config.toml
d_mlp = 640
norm_place = "peri"
extras = ["capped logits"]
init_std_down = 0.00324
lr_head = 0.0138
decay_fraction = 0.766
final_lr_fraction = 0.05
Each number is 128 + 24 x the weight over its row's rms, rounded and kept within 0 to 255. Layers, rows and columns count from 0. Numbers have three digits each. The size before them is the row's rms in percent of the matrix's.

# layer 9 attention key, 128x128, rms 0.22, rows 25-67, columns 64-127
104:118150132129100158142129159139098189162143136092096132175115106144122181154099182149119135162138130111118162093161158133118122072089152126122124139116108092165141091173095130125114127119128095
114:102173136103095089109163110162149106127159114167121121116173072142164142169117149111111137128122138129143116165092105118118097121115117119127097093136128114106108126146117104137194151142143134
088:093105135064131135117099109086138138146087149091105090108102155141104180123106156185140131099132112155113136128116123114175122097166108072142114102142104125135142109134123154108145093112120144
105:146088155099157180122076134148092113108125125116139104119107136083130112137107116180116097117153132134124144104167126101137134187139162133147139131148106145114136101125129161125117125187099112
095:138143109104125172134102124097129113129135097139116088136146120151123113137126135132134117126136169147127121085120131120129159152108114143150134155142125129120112147126089099129064164125133137
103:138112106102102146105163121178141108159101138116143140150101157129143144124092143087105129117101092109142126158167112121159140144107118121169145119113084111119131152135165095162098155122164118
115:098096146129143160125099119153110155144161111080116119063154115115122102131139127115128183152121114116144113150138120088145138140168114128123147127123090137108117141171115157158144112129102143
090:105079135107135092138099136141118131126124132126116114108081151107107136126117105180154168147128138123114161173099130151168131166137107088110117145161132124117143153170123137120149128138122124
089:158136152099125168091126108117088132166136106147111102055136152140111097104120141148156116125115135127152104159174125163118139182143138172121102130134103106093132120138106102119120140120132118
079:109129141141106095108134147143098100131146118106133129059139135110149105113111128113113136109129155157162137167145112122107103147096114131154124104113110137153120082141168108093121152101132140
081:107141112116140131109153148128116100089149113151129118125120117138104111146102125133107090171126108122079094220138136152121120141135148142146104158127138107133114109146131053122091160140149124
098:116145127141123149121145161177131083133158178123135148123162084106111151107162122090167120137165125152099121130095124146136137143141166087153120130136144100090096104134145153169068185127095166
092:135120144164102111142151166152107109116106142145096174137097134131192134103139139140152120111134152159134122158164162120135103130153083127128125147085177114101103065145112087099112147160136117
098:122145119148123116133126130125163102126121131168140157133099140145100068161121135172083101161120128117117152153106107136146135171152094169122146127103161150145109116115163145113134170088175146
114:137160113125118121124164166132145101148153113131121131088116086126131162135149078085086166112116126106134092122123161147119133143113109085136135104156106075075131168060069140159144140165121136
099:101140110111118086130157126115112093109148128163078147114117138095124130137172080107126151147170132122150108091097110105080193107125099154112115114134110128094119128126120144125158170136166136
106:112118094101128103145124143159154147115133125115156150127112115167141127121120105133153101105091145139119114146103145106142115113137184151151135140171075093144118159149086129129147102142126060
098:129131166146137140102149128135114156109106153081118131107116139095071111102109126073103149123082101101133112163085177107149104141156151108124168066133124102136140113117161158150120169137149135
099:159116115139129115102137191155120145150168143137156124129121096115161131113152117131135165120142148148131124158154097105095130104143144144165100155143112145095164159150118116162092104145090183
104:146121165097123115115132115106119114138140107112125133096113083106144176113122117108100139167113132116111114110130122135190150137125114158116106164149086201117144159098140095048138109153145115
100:142114114104140106133157141096162159132073148123158141141138119139095132147140108164118149156136143145123146123123085155127130115132119162089141113130107113117109143125124103152080124145167130
103:108114127099106111076136127133139178139134139111124130146094136165125127129150102149100084104101118111163138115141109203125118092110148124122153085142104120156135137151138107133142136118146101
115:188148114121085133092053125110170132119193130139166162132158136119102106179165148127057098149118121134124130112132128135156126138156173148134093131126119101129141101143119150137105135067141122
100:103122166122127123132124143146145092087141132123095149147081135127139102134142149144118136123149142138177086096126101126124114095113127175143173110121096113120145137124125120149117126104089096
090:097114154129110126162168103161091127084140153137159113128068163118121126170107162183121133134156134107153105099111087149153115150128081152142130131132110065117140141108155106160122136130120134
090:088127159108097141168138133145114122117159084131120085149150133135122170162079129102130118118134108144111131063109081173148109149112087135174155104122096123115094129149125101148121124085092144
082:119138088088142112138148111129144100082182115115150135107106127116153147102127108119105148160136135135172125124114155108142113160136116105182131092164141154108124108102093144132126134148153130
096:098137084122141131161114117107069108059171127120123134120120091159153161102106143100130131133181125150149136085104117108123078103135118141124106119092068101134103160111171106145153115181138150
091:144087120123127108107119156130143092157123178120130069158152151178156135141091122115082109091166119120119137167085092110138119122148148122169135142123167178154172099119138118120119157143133085
077:100138138124155133087118126150135142197159096140129111074118133127122120149112087091138134095090154114129128168175180134088091107117094138130100124132106119111149115122114154122135115124146152
094:130128134151159092132106087096138129109117200134178146140113159148117099136113130155131114101130134148168119075144123115118095137130123164086144138124140169114114120091121107115133144161175086
108:103108102123122102125135185131118108138166159155132123095140112070144136117128127128080137136170139158178197141107133135120098153140072126155096139123141146092108151137107149134113145184107120
100:081124145120130129118113086121124124103170172120154133102139179136150151118112094127156118099148133127136169094136168134159102136136089132152130133169133110080151103135121116178138079128077133
111:129131129088153125135123129085112092111150144149140112119092149161135146115135137128096122132096108117182150108164132124116159136148107147089094140114166160095122116165088169161121111131124106
115:091122136095142152124121117136130137148159118099131134120156135152097106131145122146109153141125140075167109144118151160100135134119141161115124142154109131116133150140128124108098147142120129
098:141173129132127095144156125094092134168136149132090128137125149139119156140129139116086087125073122108087082124138124120106085139135131124121132098186177123131131133098122124159141134122170135
105:104114146121122111080137111160128144115134133154133149143115124143144103140142188154156141164146134159100150121083111152131134110107158130079097121153117120121115110152109109101128105168146096
101:144133120163114114150124099172107124069118155102115134123130122162146156130121106137133143132122105135133069132140167148118147130106154153149081161118125182153140090149102128163131152130139134
094:083157129125130118106142159148098151095150145129106123148061155153116138085098120104158148156145129143107157080156108100129137150120108120111106123144116114168109095162187123092120093135127118
074:117081138130104129142117130172149106066142125128150117104142103113139137155128107126152143090153147136098158128128128102088107165145163102142122092116125104160094062142076161147084106105140120
094:155134129112105143138142151123121105104130137124182080121145178157130145096107087125105139125133076146122121091110151153121158095163095114126159128102134121136133179133137124148115126147115137
099:139127147135116127141124144105129125167111129077140121152166141135176104141141126132163129148112127100146112131116165146149164076137112128145082201107148088094094144125117160124125111154146137
092:113116159097124153082109176127133126173090093093133118143124145120126100116088108159127123118091122078136118135124122105181151102147119106148148120116105145117124169158133133109135138180132096
# layer 9 attention query, 128x128, rms 0.22, rows 26-68, columns 64-127
089:151125164159146094129191137104094096130129155118127116155126091157098093093136127138174115127130128123120121109114107146101170156132185116169106187146150153125117145158143138104110146159111111
103:131118124177137152154122124124124137083156128112130112137167137117138133133103169107171097136145125121106153101121144119110170128105106121134153086117099138122120142148128137132149096125108067
107:145113116183096124183131137134195144166124147098079141101118127123115105131133098101134150102141142123153145160145129154145076135139112155101149138108154165139103121078090150153127094106155118
100:162106089144110129158170109100150112096083129097169116122105117133141154136139144127111135139131144143141104153121142135117097116151127146131146129151128118107180178102136157191140110108155122
106:109133155169131143159164150118158131149174103170101134136159139126137165113164102141121166157085094138129099138103132133136086107114123117126107156118141088132140098168129124142089153100136153
095:079154085158095126097126132158130149154129142123105104089104115137112127168163115138133114204124101129110112146120154141096115119139153132161151111132132143138112147122125155123076163090148102
091:150106140150106148147142138118111115097169102123162163117114107118153118121101140127106128119118128134092103105110140095108152106122148139143098110103113112157152130140140152107130137141157112
080:104098127090129117168104126160153144149158135136138159140111147127113117130143077157138135112138137079102137144108112097135126135131111129150152161169209148089199140130122121136096153161139147
082:119108175092101096170124139119151154124182139165116151118114134125108123135112168157130093104130149167112152144104103146136147117172115143145133136066141128102148141147133131142124162097117126
091:109114105148120130157131121159135136159148091143148129097125125095134123126167139146133149111170131147145129158118166135123161136139127104145130138108191094148156145114121136140127127077174167
112:149087127145098118131093154116129133114111127129132147158128141129101143089128109153116125113054131122126120109128127107100169158142174151124098158145156132115139147163099120153176165164125126
103:143161097149122144141132170115133098159157123109139150080148121083110107159143099121089123107155136105138165144146172138143183144156061137159153122114143090117133117097122125116157115101145158
095:091140157177148149170110133174115143103154101085118166089152099148131164129106102146136102103105120129175129106121162138128110125102124148115142151123138130144150109098131121125156105081159120
101:090096135153121100172192142121077153131105130176144154141123127103140138116142162157114145118143122150144122096130051130124131077153144099098159144105112132103140139094119146163117143125073132
091:144068133148157153158150134132140137122118129116174144116120073137097138103094158128089136131108133147103138129145151091106098111095178169103107145111099074107123114149122127155157148094145122
111:110118104120126137179146169187132126193156123153106116145113172128159144107177118131125119132170114109164110114115170127084115155137118139137162097114122139145157072160181136110092163135119132
103:138125131132108101133113136114150096124180100124115084087116099111139147141146116099132122153129095169101118135130140181142144130148143138125110143157146155166107113145122106164176146121132111
109:152073107120106130134146113094141119123121108134126147152178081122129115131135110134156130187126135151106140147113122144128104118117074117132145178108161131126143117125086118165133195091151106
107:177065124088098141115104140142180144162140089126122160116125124136120151139134118112136128084168129105100152119123149100098133115206121112131091115143116118128100103149112137124105088125163157
106:124121109161121165129157111162114141129149094132116125144099145150126130157148106135108128141124149167095142110095129128073110128111113153163112120091085138149115112100143094176137120053083130
118:120125100229141102166086106128077168129113154143082145121114115137097108124125148167145137111150113166130074115149134123122200096133128154117147151146121139127105084114139133138122129089137163
099:151117155197128159123136137144141173121126135068136108160127162086154149084098098104143127135126141161129143116160147123105124107141138136131141138103103177157125135140162139115109150131140162
082:147163137155101152143153136088095129126136138164151120147161140135148125125090093096127106106134086141125095131129099135115152117146151110078154135114155144165119103132101113103126123125131179
083:147150138117151133112121160093155136146149148097147145111144113158103124101126130112133134101116145118116128122142140110099133117112122067128127104085103172122106148136135142154132128139101116
078:113085147121180098096143108084134114112104145125104137145130116137142138133139191123069171112166134144120121100136144105102130128139171135091136140103109114163122144129119166126173141159117158
091:133130155093134137112087137118110155144163118119144125171138074127092153139123132144159144142120120136179125117156142074100144109099168110152126189118105139138153134124150120115113158160102145
089:122134139072102136111179094105119126142100142141112135138111124098130119143141120112105117133158162144124145145113096102145104139115132161091095094127159122139140109154101122102141126111125121
099:121194117179132163065144160111099112134112114083156131126139130092117121109135142098117115100113143152138145120122160104095126148102084106138124154129190111118114145136131117131137119090073145
112:143123130127151144141108118125138115137096123138127161111096129127091117116121127136074134161146099166117134146099113100175106128117159124152102134132148080095144139124082118085103188138142124
106:148136120093146176133083158099120140116119116069094119143120137141084125121126108109099110144128139142120155116175103114154142136124156124102132141151070129112135144098127123128124162164167108
090:104158112134108143122127062130111113161183140121099150166146117108102173151133120087152130138148121127107122138120126100110121107082098171101132126192143138145094128133115155119130171129092122
110:107141135086119126130165122157117073123123147145131125119116094127090142110158154123124103128099142096133113121155089164133117120158119176104141136121094151128134102154113126097159102162119102
122:145119109085121118121164122120181167148134147146138097073133102117103116129169123091126121115121158134142142147117133174141080134128123060156155117121108086153090111122087096111149093089107106
109:100126128169151114119114114140114116146125125114115154128118113091137133140096107153133108130134100137073166121162099131122116123158085129131132142112185140084098082108094125140106111137155104
106:127151107091140112098108154155124100130098151115111107144116147129106106112101082164122094145159142133123131109154144116090188146111153125095103129115144179167153113137122114124107090136136110
101:185124118098146211139135132143132147111138093140159173097118093089111124114093154069082157110116170123096123121132106108110144152130125127161139091132135129116102153110140095126142130180127115
095:115119104096134147139127120131165137116138111117129169070155128127142138128132160143148168150087151162103109143141135124117125120086102109074145113116097125147114129125146099100134143098141158
109:138096137132151165136127147127107086147086115166151117113185113145123143177136149122165117143161111141117127131146131140116152144092149136149141155136094123147136136084103141088133145172125136
116:104162147153147109126109134125082130160096102160147143106107090157112118115137134128158122149114116136141074127118125132150162166101114141159141141155110135086136137116172103139124136138096106
083:144116128112130159137148130164159132128057126156106148121112145168152159134140098140120157129124178130102133152112121148148148118086135130123101178152119156134106127099082150144137111171110150
103:086107109144094128115107134163157118131108122077131122096106103144117093148045168128144101132102128142115125133145164112108125165137125129121128128110169152065130150117123099114117100150194103
085:112090126174100095144119115149161159142101134132135127134135118136110143122123109095115105159090104153117163139137130124147150131156160095130095168149156129127146148123132102097134142125097139
107:102118072110116127099148132136131129162131142145097151088146123137158134173120151139099140150165078145180115131072123088131156105112119151132104137144130125134126135123104142094133146124145130
# layer 9 attention value, 128x128, rms 0.206, rows 0-63, columns 64-127
089:117156104163128125126077134161130120131160088115098110087136129106100123107142147132200106085126117134150094089101135109105111154117099168138113140104126145162134137117166174159118099146119145
115:133111122124109116134135136086150095136081102133145130135169127091124096162138112105105116128121136154164156142121103133125119172130074100100124108103126132134089163138147101143147095082123122
101:140123138122132087132137111155127124120175114117127133150114130089177155120068099092141141194178155132149102123115112107120089118124142148154121124142149165117135133092135109099093100137158107
095:104133119126104154086112130171114166127130134147120077126090138164113113154133143112102108127109135105148142156114145125152077150181100108114131147140114141142110112144159150087113103141107110
104:127130133107161088125112156128143143156111141123109131169109143101078135097166127064106134111120145120130136171148074103120139122118136138149095158102144165087143126107120131148119125162114128
107:143127075151137092143093132134119084111159108121110135116089159080127072132115095146142143150148120081129122142082134124117141155090145112120126174128131135144103131150135156185142159175090078
105:141118108123139147144103146107127117124168114093105104145110134083092127136101163149149128129126122067157064110067124126126107112120106135147112119136117082130155092114122145100160117162112132
099:188107084129143119156132114140119187102131109149093111138111094101131106092114142155089103090133141105088119078129190117163184147127106135133097142186100135107153114110144157113093130158119135
111:082164112140142103114089134131079154105134115124105148165156147154148182124123127124105172081104104141181146125143154115119140154110130148172152163151121121133149084137131143142103147164132135
090:100084121144130149134107096127109067144109113117156115072180155123128138133132167140114104120145143148122155159153126123087173104130092112089088125122089090107155147134090123134123132103140144
086:126127139133179126145117116090117126141119120114120118072099196118147141137139103119116105112154084105133132100126145146137142127124146143103141173111129124122149118139137157129184089150149128
089:085144098166147136119136152149132143117112133141129136146127141169166149070121136119112201073114113143138109154105148121157114108133135152115113135139131081104120089154119115132140104139152171
091:136118119161100119110159089119111097105148115145094125144090165142074110099130123134100128128074152146105132079129132069101121110124160125110141145131131134126143106096121163081149083117099143
097:131133101170155131150134061137139110119139121101100099145125095104138173137086086172138102090120129121122161139077188085152119146150171120098095126133125155117136167152086117141106135101132141
089:117107100089151127160134115125128111123113131178084127116108121120140111074141127125180150121115125086146164126109123116133115148138127121142089122071164133131079155115139090124177143132136125
100:094102152196097127142142139174110137086138132098126154108134107132185161119120126117160135129115143165115130144174111165145124122123161112112143097099144103121173119091127169089110136151129141
103:150103146102137105122057157109144133137153135145121082142075141119100116179127143115113109161144138076125089109124137117131136103165118144110150109168116112119105148140134102167164099122131121
109:161144079176097087109149145142144135127128120109121096135142103145123111102117200133123096146137094091105121110114133091077143145104114104149110150076115142115131130112101132113124149155103112
107:159130125181144123149142077127117136137134123115151134128116125136141148127142148093119089150107159123207118126114145160122134130152168087148117100066121120105081114125118141140121063139082149
107:126118145134127113109152086123096117105134067118142141132142118071149135102110174149060164129159086132093132089122104107126103148132132154111153145085145133084184110134125114113125140127136131
117:145133108139138125124146128139148139086130133104101098158129088127107130150126169129138134121116097163145135140171122125128088131104134145127142155129135126139145097135089132127120183137117141
090:151121143134112099135121114144122132131130113159150171157105106160130154109127155128138108141113121116128064133127131124126101101095159142106109145108137101099122149132159153142120137136103092
110:108165116127152110132086113104146146103159094137119079150117174071154138115123136127133104127142106106165118097108146149116131095137122106154124108136143118111124117128133159139158124132109086
091:149136084131145114140092116108125104127111126131100143145122118134139099151138095154167143177129149164140154124144187107162144139083147137113104110130123145120118138102145116112137125091128173
105:119162133154114151106144104131103106137155081090073119119115114093145112144123152137116123141140109093116115126144087096109107161142131132166104119152114118114103142153167134153122123097114105
106:137157169131146088100110155123140123100173142145157202146152118129134140075115117125150103118115143100125125153161152128135127088129123105137173127136107140081137109131145107109162121150154112
109:149132140134175131134194148137131125143092138119103143127136126131154117095107119119145103134126117136083111093144154098170143134129112133116138152111145122150145113100122099132133174157139105
100:136083094065106124120138104116145118100104105097094149132078097122138140125170100102123138147089109149153121087119167095115173142131126152125096130139105193159094164161123156120129154130121159
105:146162117109094126136164119134121157149081115116146097125136124118094120139127112099158091096080093146135143142140143159107116145088100070133099105096121111145132132138115152149106094098169126
102:113143142150142154111138145161116127156126116118129114131122109164160126098146133125123154103155128162138163103180135107118114117124125140104123139098149118138122112096131106119160092108119086
123:109121162124104121114101057133149145157167115121160115109096150095134118180110103102148151113128144143136151118120126093121098183129159160111134098160159119128091141138113145122101084091109105
099:133118109126132129140139139108126116107129127159128130120092191156117095141112096134095111160106134118128092135083124140111125153104159133124184104144137119101132123147162071150100122106119128
097:156114125133140148097129106121115135171100145150169139118130141158111100133125123127130156110149133129178139133095159100130146090125171154087137138110102165091137122129117104166136100099166159
096:096146151131092128118119125114182109162151129135108098142137145120097119099100147129113154120125142107163116123151131083100081122112110106109107145136129100135143126150147144088088151109129119
091:151129099165142177162123134114118151116142124132110119112155094088139112110055114130149155145145132149141106119123110076136128150126150204108117138137170110105110140118126119173123121134165098
104:146119168141127138120100129141120130121155162139135149135144114145110109157105118137130127112131152118150141145117142091121119102114143142111190152128114154149151117154135108153121072135125177
105:143163117149101117131122154147142158162151139126137152140132136139131145155149109125115107130094184115112125073125138084117109126154125104124100109082101149150155129184144133065140156158145114
106:115102135122123116125144158128094147131146138113156109120179127112115104184143086126108133092145103132115150135139125114123104114177101131137136092137112127102150103127152137114140159122145136
102:109122133166177099134160152122134147119107153123103153117110128181128153111152150127097143137151146106140127129103115090109086145137151138130138144167119138102068135109104060128109145130132119
093:080173095137134117118123168100117154115107143119137108151133154144129166116162135162115079129131101115106113176134121150120111136118173120138087119118123112119185133142103068097156127106125096
091:151139139085138112108142141108142100114141104157110153146115082183150099098138149140105126130126123090133133138057140107128134143120113124153064151184107088105125117125153127141130139096184138
104:126162130144197119134108153161119115108130193179139079123146163136110111141158174117114138131128157046155111119127137091132185159139136127147136135125096109131117138085124133130121097137106099
092:149144169081134148158094130120119100126133175140155080169142084131119129136103145112125178084079166167100153106126131125150108101121099171143130146128153122153120123129141119165166114145139134
087:114098158119195131109106143120132112118088090134111118076125090132150180157101130148116133118156105155115099173186120119142116131136131143131154142131129170145110115140128114133122125124135133
102:135111183181163113173093154153118163119102098119156159153144159130129110125109137097152131102108142161130145170126126101129123148121132112078142115127136159126146084102143148144150135126119138
091:120142103107107107117140169154098166113116151127098084178105177118125133161112110156116140159133113081156095139153084167093134112126112097094122190137123106129128143130140155141148120125163068
087:101146150184124136143134168122114107129117075145144127135134144108128131071128122151123138139121140110048182136146137102146132123137105136150160137132103148114110125125138141155122150127130114
094:126149127127125142138160142133136134106134085133137111175117150134127138119138132141111107115165148142152141111133165153102108120156144096097052110079144140160147136099124130149104176146138160
097:135149078134169101123110149157159087152156104132092139135139165069141150128128133132139113168119146110133088092093117134127138134133125126146177161162116144153100152125132122123154123117117115
096:111130113104151158148146139145153155123097118150188119103106148119120150156143126069115111110132138104181133095132106125108119153140102113096137131150127111135111114127161116126133107080138134
097:125079106119168120126133125122134105121133095100108112095140064095157126129117144121095160157114127105113152115129132155132143126086112132129168152168116120122123156139140099087104124085144110
101:112128132122135146153093133139144083144139133169163070169136117138122125146173122145151153201138144105096138134146128106112125140156154154119104130159106103081127096099166159112110129126099127
104:116108112172138142104108091110106110091118094123115162093097127099163137075107128136138158149147125147120112142130143129131091132143174124122110139124155115117108115081123100103089141089093099
094:137168102163162117121106132118113122155126157106099146138126152061122137138126097120110130172158116104153123110113112171115143115149147103115099140141114136109136101140137143122128136119094088
104:147114116118128143086150086096144103104111177130119130090152076090147169153141113132150127148171083144115149155122183105151132153108144140154137117154124114143143093134089168128098087075159104
108:177139162106134157135135114171130114116144091096166106157102132130156135106099108147146142139114138121170117093148127128137062098162125105109136137126138133147135148140124132132159121136144155
101:142116098107114134089164144127129098075143078141127142141155131137144140167163109111146097146119106101129115115170123128121110098095174161139122129114128161119116152167139173111090134099165127
092:138141115101103120109110133118134073157147116124127109123126086118142173126134122096155157122158158131124165170117170066130122129084115126178115113107130088105120133140155138108145115091136131
099:165128143081139120148112121120100149128112162141138153105111146128104139139147125148143091182148123134126156171120128148133124147158117094146153170126111070122080141149135127111123089136084156
097:104127157119134122144134155174162100112107145110131162123139134120136114129141144132144110079130124140149111179144153124140151151137159111104127169131133153129124113149104131162156143133116127
092:089169140134134169149135173138130156141104124107119137142132134106111127075088160152107146153145135125101123140124166123150080139089133112108091123179145120122099136149120127181140092089107145
097:130143099141084090098095103147144138115105140127127153169112124102130124108153149153144138188151125105149138112135128159155151108148134112114119136161128120091082113126114111097130157145140112
108:127174146121095110114134157151128113149138090135148097097124105148161088129152088115129100128130146125108065133102086167127134132116083142104179123125141095100167130146140131143188110143145101
106:135138145160128123091109162136098130116132152146146136132188125145144116103116154123132131099134101114153097105137151111129106153119090124098087137132099112151158112122140141089146147153134134
# layer 9 attention output (transposed), 128x128, rms 0.17, rows 0-63, columns 64-127
097:145119160114150111125161111103134132099156135102093102134110102142125152103108112118113156139141097098138100123118179108170149108173143130137112081097195080142126156143146128124140108115111080
108:128140146154116153138125113148151131106129149199098116179172164180125159115102143158107151142124180140123127133156112128087118135135124140118132110127104096119124146128160091170092184096175112
092:154076127089124096149125160147102168112143111114122131109106146101147109150128122125133114170151104115154107118143138136128132087107114138129131118100206109151140113101130169115169136142140108
096:143094138118154115124151175109109135155152162136111088095175126131151107081158104146141074099103142123113104090127125113131134113122137060091125118142113096167152135133142119131156109137115101
105:160105138116155150096069092130146149104171148090144150097118100150163134138112153162128102134102118088067111096162144118117108125134116112125135099148123160085104076104106131181123118138100158
109:104167169071159089120110118106125161152096192113093100144114109141118120168133177125103124131104087132123087146119107135086146149144132106128127104162144151127108144163114156100155141107075113
105:100144168084104139099081144105107147132158127126086120131105107121146116134086119125134092138112122134148115130164178123165128134134125141147136128164126147192110140178131103120170135129089057
092:131169081112128109099124143125082167130164097113152143104065132119093103135139098104202101097174115116136128107130093135121168128168092139098114127146128128147091187126093111095147133113120119
105:157123113116114141145111130111146133100109110115150126156057116092076117092140139138119152122141146128133145117127160122113103121147136110120132121131149111079138133093140122087176141125129130
097:109153154134156126125128120115096097118127106180162121143124131162123112140092156128160124135119114104139141119136101163121101089115137133114141100103089111104100134097158142145126119123102124
086:125160155129139150145121119134084150147147124181111117143126099124116114112123146119129102131129106105143123101174110145142152132117129115140106090121122175129111119122082123102163090150134087
090:138151082127154147113109153137148093111131111118127137161122130071138139138114072118124132126100123130035120163135129132134101129139118144113162130124128136096134110127146154073091128147103130
089:146126147162122121109109152119162099100171154133113082207155116124095180172104147126143112142113131095113123128073117129108141127124125129123160145138115170175128127132098168106130118115163119
098:139167113164156135153107148082070130148102174170155108101125123179094116143129099134099134123148162131144124125163127128109152111179136150140196131144108136134116136096167096116125100112118157
102:136113124158174117148128124131163112136114173121072110089118084144106095131128107131109097160149122116092140152095148161158131154178137146209143153088152155107149133112080145144141134125107120
097:125104094133116160122163136150107115157157122148176150117155122099115190133140118121130122142155073134130117193111117092144128106098080123154110150104165153122115110098164131121094135110169151
096:079129137078153131124111116121141162122140124131102126164120143125135089097096156115171157091126111156148147116110088181094117154162142132123132105133146139135107094163114108084105120105072113
104:154173138136122079135159102125100146135152158075073115110138114142104100139112107175157146138117103135113104146178154175119167115114138136141117123116152121148126175106142148160175099093105159
114:127105146163116161132109127109139103110104111126157098107141108137149113101110124130132103147130129140118171146112147093103123112092111134139145148103105084108122114102143101109118094092124107
104:113145117140120166137066136135126186152091151091151092096123136161108113118134125157157135160161134148128114125157115115130121108101146111127132150144090107136149145079152128065144153123134105
117:163129119107134101118135129115105091139125117125107161115112112110123145116169089133100159145111138152149100184141104117121138104121084147097133126117133124146117105106106193151119160130121201
096:120091141150113187127109099096122141119139144104177138076110148136152135111135152132136130114109132148162117143158154125133143123128092137095118099117127147104122128110067163157118153107102110
108:114106133072128153103090154150163171138112110154137160142131102088087117089117143142091148186148143088154108124166142126109157142137119116137123113093127122152123111119133119089142138115062108
085:096122064136125101160158117130134105093112134131122145138091145076131175114113117118113125114093118104158126121084133107137144145159104166130198154132161129085102160124129139153152114097129127
108:125135125093140145121128111067095112145133184096095094149119136163128112119137087106112143122148167124127107107153192091127161140089136128126135137142127152153108168135149119135099143117125198
104:143080173119092127143121152178150147118110114083157132135114142101170159126129128123104114087143086126131180086125113134163139139139137161166134112139099169144146139091153113150107087189124111
107:178152113167141112153156127142113161134098127085122134143130102132126091161161136115119116101119102113077181125155147129115155122108076180121127153152122131087130099108094114124109112114127151
101:134119095140129122147127069128148070114123178136102132108100139121124120183155105151096073138177120126150150092113126131127147181151126134073120092167101130110115144110165172149120141126137151
101:169137111131078130111151110118138095085130124123146120145109150185150132134127124143126154129162157103119146145146108132125141113106119147139135100101095130133122117127153097139091076140143148
105:145147149141123176142199108114148146124079111148152132133158144128119148138128115142142124163123118104129132162114124104105103123116149118137137160129117118150194147109108143100055125125135112
113:083116142159136166127121115135113135133179152185111097081145104112160129114153134107117157127131122162167096090095157116097101145085101093126145108143159149153126079153158137121115132106111128
097:138153134098132134134132148118101111153137139169135106146136120111117149118160115084126104152087180187126135128109115139115130139129119115144110139137133135106106138172109118068153159117166138
094:152116153170141137141119159157145174101162089116113087164122106121137097110169143135164115131101124126093148126133112077097127113106146119139117109133131105133162131110128171155162132148105131
092:146121132103123131094139126144154166129139153140125122119128097143093142156172123149100149152098148100095077155129130175084135145100145135124138109109160106150172103133104067128137136129117157
087:104173116184133137115156147114110167157140129122156121106117150099138169041100134121113178103135094131141109116126138114144111110128102134114149175108148115099169128096122112167090124122120084
099:141145156140141139093152192149093121124165111074148135115099128129134105096133118159138116112105074122086118109097117143162125154128167120135104097126111100155122158116150133137152110145083111
102:152118112102142136082107102136136117140103150139145096146151115178099089111141128107141129102106123102114133179127143153127104144075132114136086094139145098118136165142114054141133118105105104
097:152101103104115144121101167123133092130106112118168132116129104164092152115137134111098087158105156095121140132097123110145140144122130131151121140120083098158128160099119121154143138185148141
097:170129104145137098113132133135142082132133140149150115155129144140173153132137129160126155122123115173139129120126133097084123120128136109130163122160123116158161119140162140082120113123125125
094:114085145085141067107139138085141112131141109157093120117137099118172124151119127080108182165159137109095095080159115121126136096147104106132108131193156109135095143151164125142098136113134091
097:089071101137116145155100128108140109146093165107119058143090156126126127119134107136147142149091156214095164142156121063118171089115172137104117143100146113145106133153145109136123149109101148
107:121140141099129113133126139115117149163136128153149144125125134104142124120061127170170130124115101149134176121109153143127138169136108110153130103112146109115130117135138070103147099108094158
093:162109102124161124128154149135148122075134148066114108136126157091103112093131115163158139159166114084105144172145157092118145113128126162193150121101143130137144118085113121120140110106139152
087:121169121120135102125084086137131093146141101036098171160138126094149168115124127121101141119077090132114114085136167136137147156133151145123125145131115163129174121120126148146116143142124143
090:127117154145115162116107123140141120152131160124131119099153071125126126109096150109131130106135135107092107155130165155147081118151111121167161135129154096128130154111132138103134089137114115
095:126106157071130146058140121088148116143115115125161173114095073130163140118150113114136109128167150135130088122141152131165128098111112109131100097120121149140091107159122104148131105130133164
100:152112092114155107129150156128148144124103159120136119150126136115123118138094204167130135157137164131095084106103117124165133168103158131119120118137153108102122133162088137105127133125104127
092:128079108147153082137122106173132154104122152148115164112163100145133087109120143121119126125100137142154154124111133120124107125138125132131117115174131121145128157148094121150122135107120158
095:116142158088149152154154121102075166117134144123113099152106125105089173143091112121106111084135150094131128116108112124083124131095167102140135113139134131134131153165106123088148095162154129
097:130097140125081153098146131136131136146151118104109139148135116097162145116117110096128107113161113127132134129121160107141116114101135129121144157127113080143188107139081108097106160121143107
100:147160105128168138131093104096095124158103119133158131140158156125118186141115084156114105148136119138119080137157123119117158121088149139093120120125095095147146127069107147120170162143121141
097:102119160131145097132144131130127107086115122146130154137165150109163161099113129101105146087075137104099154117162106132121107144128113100116104161146125109132175124135191106111129122109183138
102:096181110153183137135127120104138129185174132127116086116164107140109110140139145130102129112124103113116103092088168117108156149112069133156143149144135138159153150165115167128122108105173111
089:117138132082130142082138148112088102153132124187075146153148101122101148129117160095144124136137160121155089141123114095120134159126113090141148116138117166182128148121134123126114124124094120
102:115139148160138144168096163103082132110145122084129132123093152140128139156099138099107138122140096108163116083147116123146159116132112131130115127120128109076142166081149112152106166163120127
104:134082124130157152107112132108094157134117139126199157104158125168101136155135119081154128093121189117137124177146136111135117146131103159121116154098148171130117133161116124122175121125130098
103:142118134113136137115127108150111116109144122117150121120100144127141153171121118142084141141119109141146136148130111100170128142166155131087116139199099168118153182136170141118139157138167122
090:134136128125160111162108086116081143105134166130160112165137189128134103114087165156112128138125132089112117134139110121119168120118176123125125101130105125145107143122141110120154146136119148
105:108122088129112099178121158131132117129169111141128166129082099111148135118133134082156144101126168182145122128126142117110176133101127173132122156121157165144089119135120104125145121150127170
097:111072067100133147116114103189146154124154084153130115160107103133115101156150188092156140120125120101100145101114132159114125145114107110148149086132136153112103105165126158137113084140121142
090:108080129123141127163158130137184155124146129133148136122145166109129130140125139144107159125148109125125103143138124127094181111139114119137192136114168135106142139084178135131107127117129112
087:140155074089142158140140093142137103128155145163124144124115167114161081165165117076143136107117128134108125184153113125093154119125137144081128145151116115107125141142124116116132087107115132
103:111103159039152146096103143110135116129127121105106123120101136131106122131120113148116113137131119095109087107180137084140116152102122163112131111144122095135082102160135128098137149167121122
102:151128126110131126121123146126140156136128140118151106151111144118101132110103135107114188139116123137114128144160181104110168151123161117126097121140089172121123169111137092136130109102121095